Part of a small language model's weights: tied embeddings.
Each number is 500 + 50 x the weight over its row's rms, rounded and kept within 0 to 999. Layers, rows and columns count from 0. Numbers have three digits each. The size before them is the row's rms in percent of the matrix's.

# layer 9 MLP up, 1536x192, rms 0.095, rows 1004-1040, columns 0-191
100:486397400437507463500492375440494517457490479515419519462602529462425407491456498549454592522560470468581536489553444547441493540484540445577465527550531505339510541534490538433458507424410494481462557459471508390539520496478517582518459485458500465554512577448520515491509518463496540486493474481475521473493511530431415538468561554485509547491581450512478545491572497531488558463520492594606479550599581551407580398526513541466461424513525549448480500474457540466494457534541604549527505514373456519612532415456551440492486452428465527556442476519480494581525543517540530486
102:581464513488490524516531406445425585455502409522549541525463512551476409510534398491512456452502589469536547531457473509580532497474502553525586493529588463545391502504473405518446491526502516511442486552507468447559499437429556517547456488542396451436525481351524579460552541492522556577511503504568472466489570540553386503459427504510514555469485501494556618523551465541529510443463443494483481576520519459528570488434476497422498561448467505564530595530467535507475444458461478562508459681543447492548523446512517526510455446534515473513489587472491478533472611412437547590
097:560584493497638468572516505441509514499541509508477495462496490497416543522505504459511527514526459418561575587457483450557512456602608509412509476450533488542558359557540515456499482467561481498497548539587587475485492469523602565510519416528504579418558430544551502515548477439457540460474580526555581566515532467440565427485515509519440430552559410524459502472502474594457550503467494479578595525545480489542483500418505486566479520446442504438515430406604461512468518533433537493443481413441534539472464493435438534612449515496535476532550451434460493452525516519607438473
108:464535493533538485401488478526489461464476479589460432445439383589509470473525525493510561445481471496584535529523491556490550440506519571411532486523590521490473497466506550461576465463521470440587442430533556530561577541493537503511473515468493417510581467502557496394513410549463490529420584524514431491569468459525499453531497492475525499465500506494435494485482495493541527417444463569508485526563576504485468461548556592480531644597490502531454493549466575479490466510524594555666455450481445404507478491430561420452564562510524561500472450536417506385520473432608573456
088:497478453483546465502531482493556457429489542389504584489503379522532465491528526472435389499518484430506504416560487572441578462531497517487529584442501357575507517588447561463406524498475523391461492477561550454558559519530596544590412456512497514460471458439494428527607533521466495448523476497425492479606488468502525502513482528515513538462428451465494503532517508453592483490500532507454591469552591591490459498500576496535473552530449472418551499504553433606533581493438541531489616595582478454581469413485495573475492524459465485442557460425575537523502523484524514491
100:516483507480526518579468474557528462516495496538452577466479528468472480499476449464428469452531508480476497595376535464503491334518440487435496514513461390500477482539413532516476532390576480457541501488506567505587509510505557535534552483521442456575463473563490442380527461606455545526447470424451567607539528489494606534575465516542560574573502493535600469491464490515500486446532508530504570470499513472498488536487429472511373540529527555530492439596433548604514589531388519488503596498528476468596527505476465551583462471494522528464459539425453494546491570414576437510
100:553483562476580554529537459498459389519546449462434448524555602533468508471546459543479456491512580525489496542516590489515517505514453480429476417509502411448505451519501414442478522455591388395486528512467539520624445512506589500543534511512494556494500450518492438508558468543509561510579497550490385544445492486484578517533504539543463552558546536482546495450501472572426514479524481488522504517476510585496508479494456612459501466497526589504452451524513626518529533450459558437529554495557457585613449493538620413539432428484456546451434433503397489432460498456368562508
098:511535517403572549504498481421551476390552444490462478460464520384450479472450461486517530496482489437548484571478531520493509529558494489456555585532534468496497471580421479468442392510602433470472404529512497488483498390403611470536430477597513551447520533427535455515544531492529643392497503481492528398516460435495504494587568497504468528579451545498487477461511493508511508477484565467588508511587567478446584452570488594530453526506542457510525490491641494425434523535510552459547530592411464513482523538563544504502601554508495532447464570458515502413558492497543466461
103:449551355434611490543508512493470534496603424454515501518510490532537498477403463478446524425560604564457449595401551492499525426453495480475554514461565475503471467439469469423561496502481474533495495567474523514607568520499541573503474473438401501459561503534412416503537488559454501430556549487500474528563432484473463494499535467452471503519499484493611538442461428492544518554555488537503430508467516573563633453449499541483495524475457471503624515389459608591453484578437463536501495539601462555552534485443469500597490527462511546522568534515523431489522418475485524568
086:478436453411557557536577430437487536534466504529544518465552500551497472610513539529526448457527536396565463433489564448477543450544476542498486514431537447492510421558462532484497415480524511418553506575547532500541431381494534398580458445519540518510533542522518396536523572572413530512451453549510603499519513553550461456551548419503515516473550470596578500383515503557485396372485552499638426583479483513542580528580485548443485438515480512442543510545447452496510483506468518471521522498430436480501511492526488388480476511560617531491501536486513561498515488456498447417
083:511439519577408439572435460572424534463494596519526483433563524484495547423501551460581527484546516495481561606401523509622444449552541418488524467485567552560533479477553416611446586502400485534605456558492567462438483571586507420497542458481496517469558482479423537471460606407449521535498510492500568613417436466480527427508479455464426493531458495490515556422473447527477554506490484535507472520537517542496471479559469439531475467531420599456514452478504531468515480525517545484460486497444523454525477502475484452427448535525573517528469447505354548457619480481492500538
106:504486540510577485494583560518499537471495380437471435533468485504528485458552445501513477477514512518534580522439523417434520585535540469503540505461562446475549445477498471450488523548462546554579472490505536449420470472490602515434468445451498441367597375485487484525486473518398520432481569464380496478540487481471487526522502534480462541570563522498535532484671471554477613484485457544577605637497542479498492367463425506462504572488459543508522519488591510537533514511517509498562496555513518553537499485489528487590449567443373491460441604479444463511472543481462476538
105:494409452475506529404506545515558588461581535508519406478497492465444514474364530482429475437525524494496445514501567409537506459462515526488491476481551482564496474501544525455536551491598504563480554534488516496459486485471509517466524529551416336437522512495503605386440591511522519413501452558509546566377457421497474433536482514534536559440487528457491471472443483589450487524547568531502420558480490488513562496463469577497557553607485400554542566538547583429508497512500409493563486561483437515512535536517549481519463506486540656478429592488525596510557491479545450479
102:478484486415532487440529471416469569432517482454476468610570533491424501531397472499450463490490448513525443510572513439488472446576533452429545420409524470490495518519481473433524527472508507540426478512519575545470462476404578504472513425418509524543465527382485584536497493526461505420461525587473493559566489428536473489514515544518493464515546573499535485475620470621511590565492443594446410498576557487516520439512478544441529435615570470452526545427486502533534526490528451535508560448558432536492616495468542427539432547510554488452502498631534543478481565414520499591
082:526556554512529466508483473420550450539588425571427506566461513549476316524478397449534548436456442495589441499472520361571589513497511478479556375438563496596466515505511450495536522517551411469431453494582542436531521473498495440502422471547449497542496496488548550466502589516528526511567500477485545523433583502495438467504463454492583581521447512462538541501529489487519456522474448497445538486489433409515577512452467445467464473478483592545535611528559551559556540599491581623515550557532473507520484424494486522490466483505462571496498446511420539400494516514465485541
103:598470603492607527440460401486572550488594488467461479568527553450497451431472424494550479449487495508454417408465466499532502481446573496463479529477564556483500495557532429487464462474431466532484494460604479414498509505514565509551480484515430520536457423452588536473432587530572505462477483462528568484511453462450435573490542525569503511516506397548515499453586476574558550513508552578456471457550462429490584502489472498450490477577561539444486536513536465512498565506564489565584476603558476478546489471344495475541442603403453504513459463630525523463482585447468468455
101:446447450531471570480575464534505417466449453476435496387539517506522524553509515536465502506497475457543497511466532462488427426475543422390606458487519465546561473499521437485515537584466512472492483515493540436487569463465515469532397548668433473429517508510524525471486457543510527452493469547436490513563535424446502465572545451625524627539436519480495471497612479545463437537506497507501468536500573536473451495470413486434510493669578451502497575524508460576494561502499596516634475474492417569479589510481458421511505568392523496521450515571514519468534559467487487470
100:534484522459519530440507480433531430421566492468434498442465484495440434468438466484548462420533582518502513548530462477571610537502558454565516551536494430561493413486480492527569447492511566472513489561486454425462531513511554480519431498542519413525698505464540604530541458489506630458506512537471448462570542460402460462506526505446498547455445448496445581434503519570572466470562590586501559488450607530491559523538501502483486454537499566519451497494516529457479588456506523474525522576480371466539449500534539466499546474451563550415473435490484599477491548384504410450
107:584476426420561443543540421468562489504559527477490407519515477457510541580484424483518432471502538526636452524411518491519529505528469469458505531451507484523537410484567498500438458492435433508430460571568512369521536557536476500532485514478503500477546388465504505500480486417461503499480566550511618576525551423457544539547525497573460508440507451525440537531539493556522568464469587433551505486608568536424466507565429530520351499465498519486469552476482446559520585553471517609545514495487528516469506457463442436562499605403482504359543544539460524532465472506478584545
120:500530532565445567486574484502439333468493526514524493579588439534394372549476537461484504488526555412400440490565494448575471559483474512490520344547555548541471516477459446587476588485497424516545452563496567427509614423447570572420457454511525455562530455527557476491438527448465555459484529504499522495524504400488495531534509537519463572519400386473455565490494462557545489402488475507568427515509548506541471453427528486461517460561469500509510618400543511490505506510508485513542543535480527463558567479493472559511502491463503639506536551492487493542468537486501482465
112:537539443513504502516534392542535461497460491461454443495602475449484464580455476469499513469528496387507564476576506500502536526507477499517531482518499485491457461493507394537530653515497510605493489525514571480516460413414423453576563528469512437467561402521530509544441517542522552473487514552359591549574597527490454469475573437540557557512501445514563541424490508487485454422429456539551442590495575509492517413465549482464421462526458521447574490542396534458511440587576488504593554509428475499420551534435490499492493420535485485488547619555475502389529518512509434530
116:542500570458493492407483460393544446526597390497499513526517496477426434564526449434522432435608511463481495456564456512566522521603542483500548475532503479532484419481490454474439548484572520550406463514473538441522462491373504427516477486549528384478462480517499462550447432447442534563523551472480568529484469459502524421541418516560521564415503512604494414522503499526542508407406498544563485545500536518445419495498497393518489432477468547524574517456483602508506557483592541532565552563493586514495518410402564481511508560481548545382517461558522589455522483518521528515
108:536472452540425547547497555473549537540575401461471546440515526493475462460487494540485488440546511501487480601506491545568507532522539540533499440515521438511536463601550623514475566470536460524512485503506622392448510485504452579485458443510502431428539448479503479511456533486507470541522575449517514589484445383498506567554458510609497475505517418478551516392653428557455477457488482487526450545532537446527574493521444592493466520485432524430505521536420453443536570530478435600578539533546620428525441561396569444462483511463499432412557538465446541541534475528440518475
101:584551511493528585514538441437465408467552486555472555473551505360492521514453460377478375501620510457508514478518457456462586544531474502444513504458557496534577418412458472605495549392506401437487426387593491481501470497574465561466511425517519422441519500499564565509494513549441491476502502508462528552524572482525474473549500535536492496505471587585560440404477439481439577533578501517492391510578463510468520407500468474565497535549466546533523493588561569535548541459439498479511546477526577463479591423523480461542511492423486497526513590479488560485487521517454521529
099:551464486526525597482528488439503544365547483567578482577437602541488412548518564431446416514502469425575588504445552555529549425614435528537444443541529487448458518552571442552412444527548497496422460459605475405425501472439565576596548449486497488490436513517472450486419455556464560571530480497478511487400529513499459490389566585543506558513418497511495514488531469521489491515480486459523548535500475463440553471546519587553512460532583474558499559457590457548562523462558483483551512488489475449509510457513527500540516562396516555494558391492445554454538507502439479519
108:513512529514530491493495428492467458523474497530410551470479466539483513587528531380494443505495492498551505498573526466604457495536502483417530477524505468489593404487450389487390564433510510507399434536504603484565485470436511504534475497539486498459521500574493445439467387518423484506549476489493476564405431534462437455470475579608585494450611553436443484431586507526519556449499489567505497586569547482404492442474533504425473478517598491575522511487598439537553603526555490564532502467524519438547538408469561468532564491482578581439494502475525620484508545461506529468
077:557449499445472462555548473402495550493566533537409429439485468404563481589478466493507461504569523384474469560420499480528484451538396457572514523485475458475601524383356521458525480467521478568464496479409439505520531443465470507491474469479485488472537502449470473474554452496434557556376540524485580560536405410533422548528475557537518496516452475529511612564502446488513551469551512469672513547524499525514581498501502513491513501461476519583543474524611534507513492505431522548527509506444512493575566474448574499566460481556518529408578462469415580524476515532567544467
090:433535485444478554550433517445495468532588548491541428479494542461421469417444458447483443457569489524600511511522497430655561479516571583564495475536488460604465551431514471458491490502502526611486407526517554534496448443503490469457444535608364483461494445500532454471540516607514533447487590579478441507571368478478556565617434512481499505506495492535576492484554471478528507495448461506528476524499546403539452498441491424543431521497536541397483463465548568582444580522511484498501603477575548494529460481480558443467556534498529527441512441519461560531493462589493500533
110:510464412405531574526504507452497464531501482521433551482525524466520456448434408496468469412551477439617453520481531496461476452526419435530543461537547460547452493474501461517548553411530459503508540521501524524601469511561501466545456395461396473525492484510433574453532477510510542479385487462532576628490472394413510467579554475502491534531472431490543527417450464602527518448451541505694417538532566494472518512444503446548495533521452521494529621578567572521525454572530517486547546538478451514526496493519480516492529491504486511555479500488521555568597621433491585479
100:538513499438453478540470432491555440484552520502576406490511558491465497519457369473481494452648527514558430475464477424526666533460421428485554539531512488505522400503550487436557521445510532492438501496531436432589564461448504570529523452521502524507542429443517522468520549468528588459400460509522476575506430513573512500540497503465581457550526465520472542458517506537506560439399530446504400537584494396520422414483471569567505531487452594542564474475509519504458627572517442544513539448506461511432529524516466477518471516449538511462515475581544562474603454529437464580
111:424504392528559493532584458427521520514577410484393478538573420471505531456482514555552481402538505484543502523544517507458543442530535502524551461462550515457513435563439537446450546459440511596465439549529591476524478413441461457407514424455469498545567494508572536500519497463491462484562465587515557492441464514507479428483560444440583608520526511530499473437532518609483568444415485499465457566567454603445538485483522563524610479490541438501553563384457516525581459497501473610587531438577536540512442577442462485484489479409501571500571531464498491442535499450473488467
088:581504501570493596521511476528482548469551461545485484502504393503450519510488403558513418448520456473490425611574502485511442397485566480478480484533522407532471529516478435372457422448478438576530543505427522368542522437494562493475472543591478420531499532450445553519510480390508569508534545585462598517421531595548533463534446505531570474469481484461537548495507511533465623498421447469550489555621518505513489406498496548513364481422444434558523442489474538537523492515512491522496607494464526573485469443504472492454517540482598538472578448531432496511516478501487567517
085:500495451497497427470550528582531461485447465407450470415501542479528443429546405447622364501527459488511551529547552461457550499477501418509475413462596485571442524571587510437593496522543440501460553541489506438510486523492446510472501444580411497470470476502500447443530492496468488457453553546483529527596547489505487417512532450576502609605544478528542535497488573524615489475411572565578479470528466470528487387474484494413517527456489486517571486598452522554445471444517493502543563516488461517429506432422415488516496487504408575467496419514442516462477556453553501615
095:555471559469506483481433469486491505334505576554430418525480514544484525524444511543459460501499453382493455570479449399584533442605512462511494538406483523481475441562443528543471524496472418458450423514417477517521476435504541512528577521561500513493530498455508418484488554528478555491487483480443457454409447396498472459521481613545485459489455548553536427469544442518499502507552506583563453501498594519523501426537458564537420492584538565489459459545543530536473510508538585495517633585488520403563518486474515423507582498524489540494393535446409628488564535539468547541
064:494495437572520506435526443495499463517550439561466520518514527446557439395476452548455466454515400515478463567542561524560457531437534518516628433517616438555351494357451466475529490438485510562499546488540483503428546546453465496482399407540459549531569462452576497495434410520509494485566551519460483508519558466520540448488484570521564552553531472424454543518517465468482613532506456575484462436488497541511523457582469509438579533603480528583483488490571508478538491487497484494497476527551471512471460513528544627468587541396476486616529432526497429435447546487550448484
109:516503419474495483486520447439508403457526514587521468586571510537554468554467505518435461455505434444496500464510547486485536561498487493509560430466526377473492527467568493532462533458503428549486578490492467504498477439396484432553483543533417480468523482357455518441369563443552558539499513461473515506544502506422547354554471584480607530568536478565497526465541437556538492528395528501533544512485518445456474509503465490528413460518571479503610538467500542613432495503397470564542442461474459465503527454553522522568659544543515509564524512473569533483592478490453472581
103:501401502434423490446478387485549498442566492494523501405456566438503486456547436500496493433517562457526527533504523508526493437506597467581555477533572588424484495587467450497497478523541595526465495518502606466507525512434541397610438472541403474448475460511516497431480580547469598452532465605464501489529544394501439483505498469545517451466512475567527427546497476608472454508525430505489503602516579554467562509479539520473546462536526479479500540574537471535539507493535505551439452585462615455488541532493504474505418508481613472465498366521511518413540647495527510511
# layer 9 MLP down (transposed), 1536x192, rms 0.0919, rows 1004-1039, columns 0-191
092:485488473487585507554654491427469510559519404520571395486461466593545491527519536521592507531536512440520510534511449504481425492374512470525487447527458438540557630492495525536403411498503449499501552454462570553437456609539377454478571426488492511489440484484399472483481492476457513455470472465512464556518461539415491496393482508560526571516493544477472491530454604491579508565500569524481413450488468465512505613427553571475563552539488488497472513511487501622530501405495522419452531488546473492552476472531435504549515582565477527500547470485404511445583516518476571533
101:467567424501533484537561495508472578498481494545484588578503461526487480499533632484573547443428463499617494514515483629516468537519556463444594483491512486498576467473459543519459500506464487456412426501497518434502521513503454594535605492442477493469527496458508483518499506447540468496479497621471490596547478514384515538487559425481558422481456607437533578438450495416447537500458431478485454515444524368437519529482520514581531533489529462571545490537565536448584361429475371465573499500498545457535466524472494517449475558496511512515437467470493429499490492491651472456
092:420503483425473458423489534499507480576545421511515488563424384462581561550470440510518496488455589506465417499604462552524476467496552431515526452390573512481574566445455533546473460513442565495419420560500590514472527387504499518586515485530533538564463512469414465592480572578471398576475425551451576534547473509500453454473470574577483526490433591432484469573521379524496483506437489529518459489547491579532488491538496561525467525463486493411477629417413468463528651551477482467524498489518532498524478512439521500528527523539486507469480496594520493482505488468568534486
102:508549549471532494505449520490527513524608487548438577599582473542571507427615473527444480550483484476426420569524456485496432440363477439431513561501568510471467530486463559523435514537589477450466450474488540466486334450519579523494446464381441522482514558429525514447530511473519457505582498552514528540494510493539520427531422434379501492495460640588537469491539430444470447625495564485501463559543467522448490557511538535498370523496500535575508473538440528479512512514484500464471540464528512481466504676452536521534470490491579488503512481545486495511513468496547432502
078:558521564607479519483531492458498538575442489551490503560478492471530533431487525532556497519482514531491440462540555477563433550524470459521386424509520566561423367427510544610650440497576419529433500509568456518516503417550506542433549518459513525536489599541447543506485455580524446484461489489595460501487483452521459526499468515482527469588545551503529452435605557504462538393547421488509443516605478505474518489498457475487518495493560505508472507544461541456492405482568467522557479492440513514479518551454363380438499469519480527468566545565506422520470480487355499401
093:518388493550537571478542652483459455447409490484508498513493487455559464505518542462478578498539456505470479520558543398463529522495540469617491489493523535434605481522531510410585538452615425532475517523489496497506486520458514528478459543525441536492563546571519471536554547440456514565542515559534398466470462459576512465417471520484430516435582478434447454526517521520553482488447577433494532503574669486470534478478544502506588506442459466399536425501477464462425449444496477534529499546477441478524493463505388585493571573540479526371487430550537439440571476445477537556
094:528534438521607456479413533577533493562518515505504662650475432497533522527551459527490573470506522456524560492454499421546417532548414478535544527428451581559520416563478494533496381543475651466579567451459409479424504525473482494538516506467436462390518485570451464488504506527454441436550418521593578549562537469384506439519507459515475527603502522425502562604500484510488469438591526502435492506517490457467480415465577487492498449522445459555452515539439458505456505519542436489456470541538523486491540537461478496443537489519521507479497424584510556521487465547476504470
098:454551542502480453390562522554534507477588501492479437478490487456569535497485401500482493516493494437515473576438449511475442525464582447536460531415433478584521514528552574621482550491504628508482523465545563568427550450456434534545475464552434519487428494575461478516519574456555502494506548467539423540419536429522527500422466551531473506505475466543539469562597530527534533508423547487544461601398518563538484449479492498449378461442508489483602453466573577557550514522551561519511475454422452518394421561501462462503455417505402400565535561524496496557508473433448552514
099:472512495469520481531490487549443556494473512470522648464520481541487495502554378494417497498494566515551506564497500577470460431442455489559511512569548514511568526405439427491490472440461495642500471419464565559519575579589496557417506470522511444508449496595564422522520549515347477520562494409469613520538513527403542452534462519518536472433541527446485535575512612507397526489493439447571557465489491530545449534490551502519493506452601515497453578475506420488429512513499545384478507391558463501479475510552467534515422462478470458498470476602490481442497437519554459487
083:590463505471508546450504538484542468491552462463607550494494529506436523573538449483534575474509451487566525515446434526541450465445492497572421427482506417496488466544503541502486461483459536510466510456521560469574530493477479508447578542426420511410458448513564444538556423410540461556454477390446462489545558438418489492535500489548449505535517412572545473453530519455503405477537469658499568501473564522513516471529525542423454473471366432484400533515573526421439495563536620492611526464470491461494476507567559522588479551467544485543585562488520532517478571506503377577
076:551542497393569480448512489489541514488439446488505529497509492443462484552505563588500528578474516477604550495551566487461494483389464460490342629435487459449464515479530455545596492507517535556469581477571499414506515476444528570570538511555478525484474611507518586569523515524543482473446513429463512436507623520551427510467479610545469477446500562431508526488475581529488395494420498471538450444511411463503520403525522529506525516472502542499450453476410464541495493375494504559540454440456555505518499559429525515608461499450419570454536401565529508485434490540550541511
110:459586541470462501438503526507510421438438380574435412590416480436573484529447461532555538539502471576482454585539596481499529484481422541445484392486433534488548437433437503433515449540514536475567498506476548518467553463470446423508602539522489451415537586501485537566485498584592526549531516524554552581595437485491546542576583499471458520473428457556523442412542489513495526565465476506503506517489483497447495528546549429520559552551527489447566507536450505530571447524618536430534404483449455522467450568511595415418482526448520478421544482469518506425464548483495520449
101:436553508520439518436553513539499533507547446456517522512453504550524416530542499406604446505435458521461462418476571530522475475562537454548545454555429548474503604529482448447540519551462462553461443523521530447522619502581504541494453474507576473511389535475518506525552496457523491537447490476485513542471496492440505511481510456520473560543505404438472449562522446535545601456406479583483507467478388512428582570493577500521521532552383626497452465531530534515577379529475533409575569511529510470542528392454380479534515502519469481492512613470451514397399509502550503550
100:553536586486465423527609559424457512513439490541556518481506486579423493478543568505376532422515473498453508462556504486494381522441534570591543564539559595474495409534404445451484535519455557543571516472437551562453571585576575504494459539546502482481535489519507418432532518460485502554534496476531498359498492557474482511521499560516472515538442457517535551551532537506459523451420533467464463538558587543449422544468488565518470468399545536515558454479457458496485515407586532552503396523481535440450466395518529453527555490489519467412520450369463491461454581548472478525
084:497494498585483472446474528611593499412458407520480552545520491526458560531487572512504482495422519487590461471480454493384462504499504431525514551490406432552497438561493539469486486532547496462544490562454463523492562486478515417641562539469562438432430464450427517398563508457534513432508518472539554498516449512463562526503423513439448503481519567655545496551466493462566465452466527495607543540456518499522519551489592403512506539452523436505595438503473481459537414498458564508446433574426513531576565570532481493528478428561544480599449459540479566544503426407542482491
101:455470556472500479479477481537498420413494525476496483509564520434399611551549546438490565552448536560548597652527575528497578501610395470544518519565557428551548527504478465437488471551544556471544498519563497447503471488459537433546430451580534553359444488490471506572527547494451454456530578680475460506482453432536522518539532433475504585546497490487438432493457479449468503460475506503464469438467473549488480417579600427457470462541507550497541499504440556483510461431484422496400463460520530422459501497537514444515436527516573495499474564574535469528497489514477561560
097:626593469507556471518543510531430471555439559504488549537487521448431557481460480545549537496428512536559505512450482572437482477399481547582483545492475433513523620532446560506519494477511508515590484529493493532406499432509551452519468544499439516502430479457522427526543513479493495520517447442566555513508523523516504499533501452489430466511462553509420583511376482516441489521536575475510453505444476440462342447498424576480441479473579490433656370435549615437463565538509482567489496549543472538462457518435534510458553534400505559571469573575446450492485503438557538538
087:435570489490495424442517498594518456519530498474463508491552507488527538581560550518501491504455553447493504493534511512525437448445436478533548541493434510420445616510569509512542478515463498512534507462553455407564600448449426593505511446512597465414467586543594491543454510401441596479571470555542548378455525485578504479507490496433460441479408499434514478565531607431415451570604479495471473514504586415474525577446565493473512419435524493547473551447498564495501470430507475399529572495550495526552533472536484443499515452463452453465536506578525518466479561555553375553
109:531484487538485506469541528488525463446499461477575449378491468502588475607545575500551634429426496475442499542566546495468485538492435507458449526549452558498502475439470443477571564466523542457477538471464468470460511484499486507486538475487531463529486450586397605467504461540451476437485388452524596505613527489508523508521491536408544463555589411389484577536515413490475513528450534480471487543543613523512517530496584483544564503525530415441399512414518507405487461524549476549493572523587416474517451532545457477494598501482489516551522460412438477526399553502570519396
117:534498462534445503482409547491521504571460493390479385586442531503558460383478519517525544509492468648572535551587549456515561477583487541565525450516457420476493481444559492419528495470476455531496426482381514546612501517526539541574497503383616418550454593481516474436526507479492476398482548469454580548496537540468513479503556446429465487552472515483471530533486655451470503500529480499484502467523494463531526426517528442506452542464503486567497457455559445459532510521540480365554493479558497497414476542552543525459534547588483579477497497533522536411484467539522392491
117:545517533553518412470460511544502498500500410507531574483515552469546513481491517488533441384394448534458442525564469392435475409553531470550477388566501576487499486474466419577478488445418445573452447529489421469547404545527511460521622476530512406458436452501493547518569477443463509468558476497340483592538534442517544461505571410391538494517541468550480454481505462533542484456626512466485530523423579536482476519529505472497490443496550505534502508593488529510549502619506515507537582510481437580404488574486506523526513511611449508540543489497540491587520532542454461460
129:513586510605483452496496489448519533482536439529518480491498531562527410654587488448490460484468459474464452471523504489523437492547411499401541433605448434561595472507529488476506500474518568534480547550430510500417433535498502557431497500574509561628546472483476567443522534443475518551444475440579542413491476451488589552485461529502527449498539581413533538453445369542522467575443512521398486529472494486497459568528544416519519501367475489467451419472466488486439598553438531528460511533497540422544558438460574499503461499471590482516518418585547518527523501462477521581
114:513491435392592442395483544477509474396526465448465468471433403486448368550552493476539504545567517494435567525520465386456466565554401511539460489460483540431583507478508538527410449488467534495486581515518578482524447386503504501577555540539533432495468532506482508551597533436522551587540468506517615496434522451467445441451451560507450568554526488482549488532505503527514466514499592501497440540454497534373450565555443551524526469521513552535509502519518519526562546484528575547396520420471489521591477445569482579503510510469563530511490481478453558533426518430547399579
102:484502555501493488485504581592365523574326473470500457384484557557510518515477516453522500530503573517499541461495502596525593561536513410598430512542567479408533492551545474460545501481581514525471549497549610541467564501493545456505518572461596557523516449503550402436482487467454465510518458473521517497556587540574484498656517447518475471499453509537429505518477483493435515533473519476561441403515453466477475501534481471403541417497540432520470500509522600586458569455488461521484483535559450472471507374499464482453518468477455454494478419467515466492625443512515459421
082:485623490594579472535455448598517520502584461491452517481496490478514589456388506536498506493493373590520484451458519530571506528479507431511542502442499578493594484418549491481442441506486517534491522558509435518416483488554578532529545452587456525429586431547436485463516457440460478424543481520462467472518524516512475475547525557468478540478512644417435498389482534479467581452548627519558511482451455518518529447535457496396409508528544391491525516476591582410538525546520549504421442476518495539484554472493590451468499431472515412544537535449504453594512511487455499468
100:491524524489475604532454508467529442509517422545467499460535507434517487500559476467518442457489477546455564519447515498519369451582455540476520510519413585529489480497510514457412472466420471471441499487463522475543556534610443548426613471608579541551473468526466628572442473532568461509420410516537578529519452458441541493505479458551516526429532460482493437510503558542396569516478511556581516471473397440582627567498462513474550454516434558509491483541454494532543567501541608535480502435421483478562502482535584436491484561413512501489436416579549481403564475454500510505
076:494533527553453510529452468546602481440567530512551514522531496508495505383522651497459520562517539543500510475528451536433456517597450485627567494498521478526492486491516450520511490505459458520469559453479555502518442438564460542476576448468639464490530515484562554563518548401498498555481406515493512460520464547423554547428601435441583439494530481559536509408520438573548462506494391491447471610460542461557435576485477442477582565485429444463411443515495574465484535494573389486441420477449458432530534489504476486461469446468508421399546509547574501509496472520576514501
085:606524516527529486421528488465527495400550522518562556512394528471422427514502515507380454422515545535452524523508524541371447547505561404419462533450543426448569452506447409559516531556527607485473536504437544471411510557542465498517495517472456470482474494522484517526597587537410474453516518541544461497543547456507532408418566528464447440486422563538463533448454422479530494547505574634539467490573506462459458431568481563385460524494572510529551574440541505449562467463457596474469504523514517452449480557475467566595403508526513467480545484581537504527502485497467519482
135:487450528521552525501438505560475511555505500497537543600485463456408543477475542484429427474499539526460556429507486564595522497505558488486541400531507458417518531487423513471458538454461517517580439535519562536537473536492502455491540516454461489430501593449464407562529507522581474519478537468555551453422541536547506503487473435408516483531459491541557574496574384557483587435447337507523418501395456522509470581530420543556558441572559501545477495580517429542594498435497511453602481402499550551466519432409591524515500429592535423495488503503541554432513476454505530442
109:538429545576487432479621518542544400437458520584497504485548431465561444519453520401482500471529553451529525480502480494466548521480530536496515443570495410478470539597579440431501521509556484502483441595515471498539580466398506432448519509501546542529392486489510553453447500531553507535536496414488470483526499457544488445556499556456398507446523445545506561551458372562596396422553485558453443443556536471382484524478410477522491526579560463521484523575463529510456505537534510571528554482395462436445528473558539558398519541454567551499606521538486520491497446531446553555
114:512486480402475484494596446550537453497543493448490560498462482504452498544591493435541479528529413451472439573531464524527437491483522482519494500508410547468457503567450431433469467421460492572497497507532439453448513548551511589521492407461516590434479580533368404519513577534578539531467476485430513417477501519498485497474564514517527506519485531506534532576446540440372514530471556525461545618572607516476428568456477553405489487463491628426550484620539518399525495496480517608528547603532551530509476483490512488450461539547539553509428576496515441502430490484424421481
086:430534480462568449502599501514530567502487436506472534578513562482547527481476426460563523472460548555450548516477460579507495477476494451484481575436611524445501515536474465416576395559559494553506425484565515498501513438439503442522641584457522511543584534476475546552503581482575558550538500481443358511485469492469597444467484430505421543494465601456524475573512490458473442497478612518523460435476461479441472500499449459483570512580649513550546503476473547458491467447442565436509481514478571484469536530450538479494557424481510484504357565433551470506407456506437518540
079:484478518513460500555497488452499504580465512549475539478497472491508595541556517507455533847399476475483495500493428456476518521539490483506522452460467495528552573512445511533545486482515504538576505469474459493511508525477520464497556554495509564514518497498479502540465495494494491499559454501522470476506454408519476505507473476463510484443500486489514486525487869485484435490498449506506488438454487526549549432549501497544548531493447469499534472494461434490536434550490473515453478468519485470507455472532474500527482494482507492590514498463543456493449512517567474493
107:511436503442542557429419540446401512492509478463546503594547528499523537460432452493477550429586587541456483536591500488489504575501566521465499501490499506592455540467425477536504585498552531558534413412470563494591507536456522410443443563390447467466554563457515519551439525471482537549522538428564555608582522518413444492503521558497463544486455516493514409484545468462516517396519608455524496527553498536484530454513490462442538522526509534570472472533501494524581481470501562476433468477468461372479550421497463564590467505557433455549569484574475388534448429520395463433
081:508439592596466466466503375537492423507445550474548457469398502536416435526500577582406533553542546516495569508486469638472508519565522549466462534426475464537539504529558446445428539523614507522463450507520620459601445458558502563487587602475531430433454477472378523423558608510488560520480508483448495490480464561501500476413598478502441499505527505540495473484469502498468418562485469461443535538540555468480479566454498480540557504475434539517534498486554544438442512513454460392520460484509465424461487457555454599544488440571580502510518515446475463514581473457539555516
111:500506455384496474558464530502546550490419512474446558512496447478451501419483552529441478572545571488420474537529500550484617467466527514458539589474546397443440574518542424478504510515389454580405545423564560482531403504472469520535544553436546504564440468432483505500465613445481505507549546598494486555451494545487554542500429542481430517476570552496435540514493559425505521503497435468475559406559438421459538561458508603538478517477472522564446499446556453540487461605522475496423455465551524521537549502583506537535475445522426408515449430530501594462584561536535574463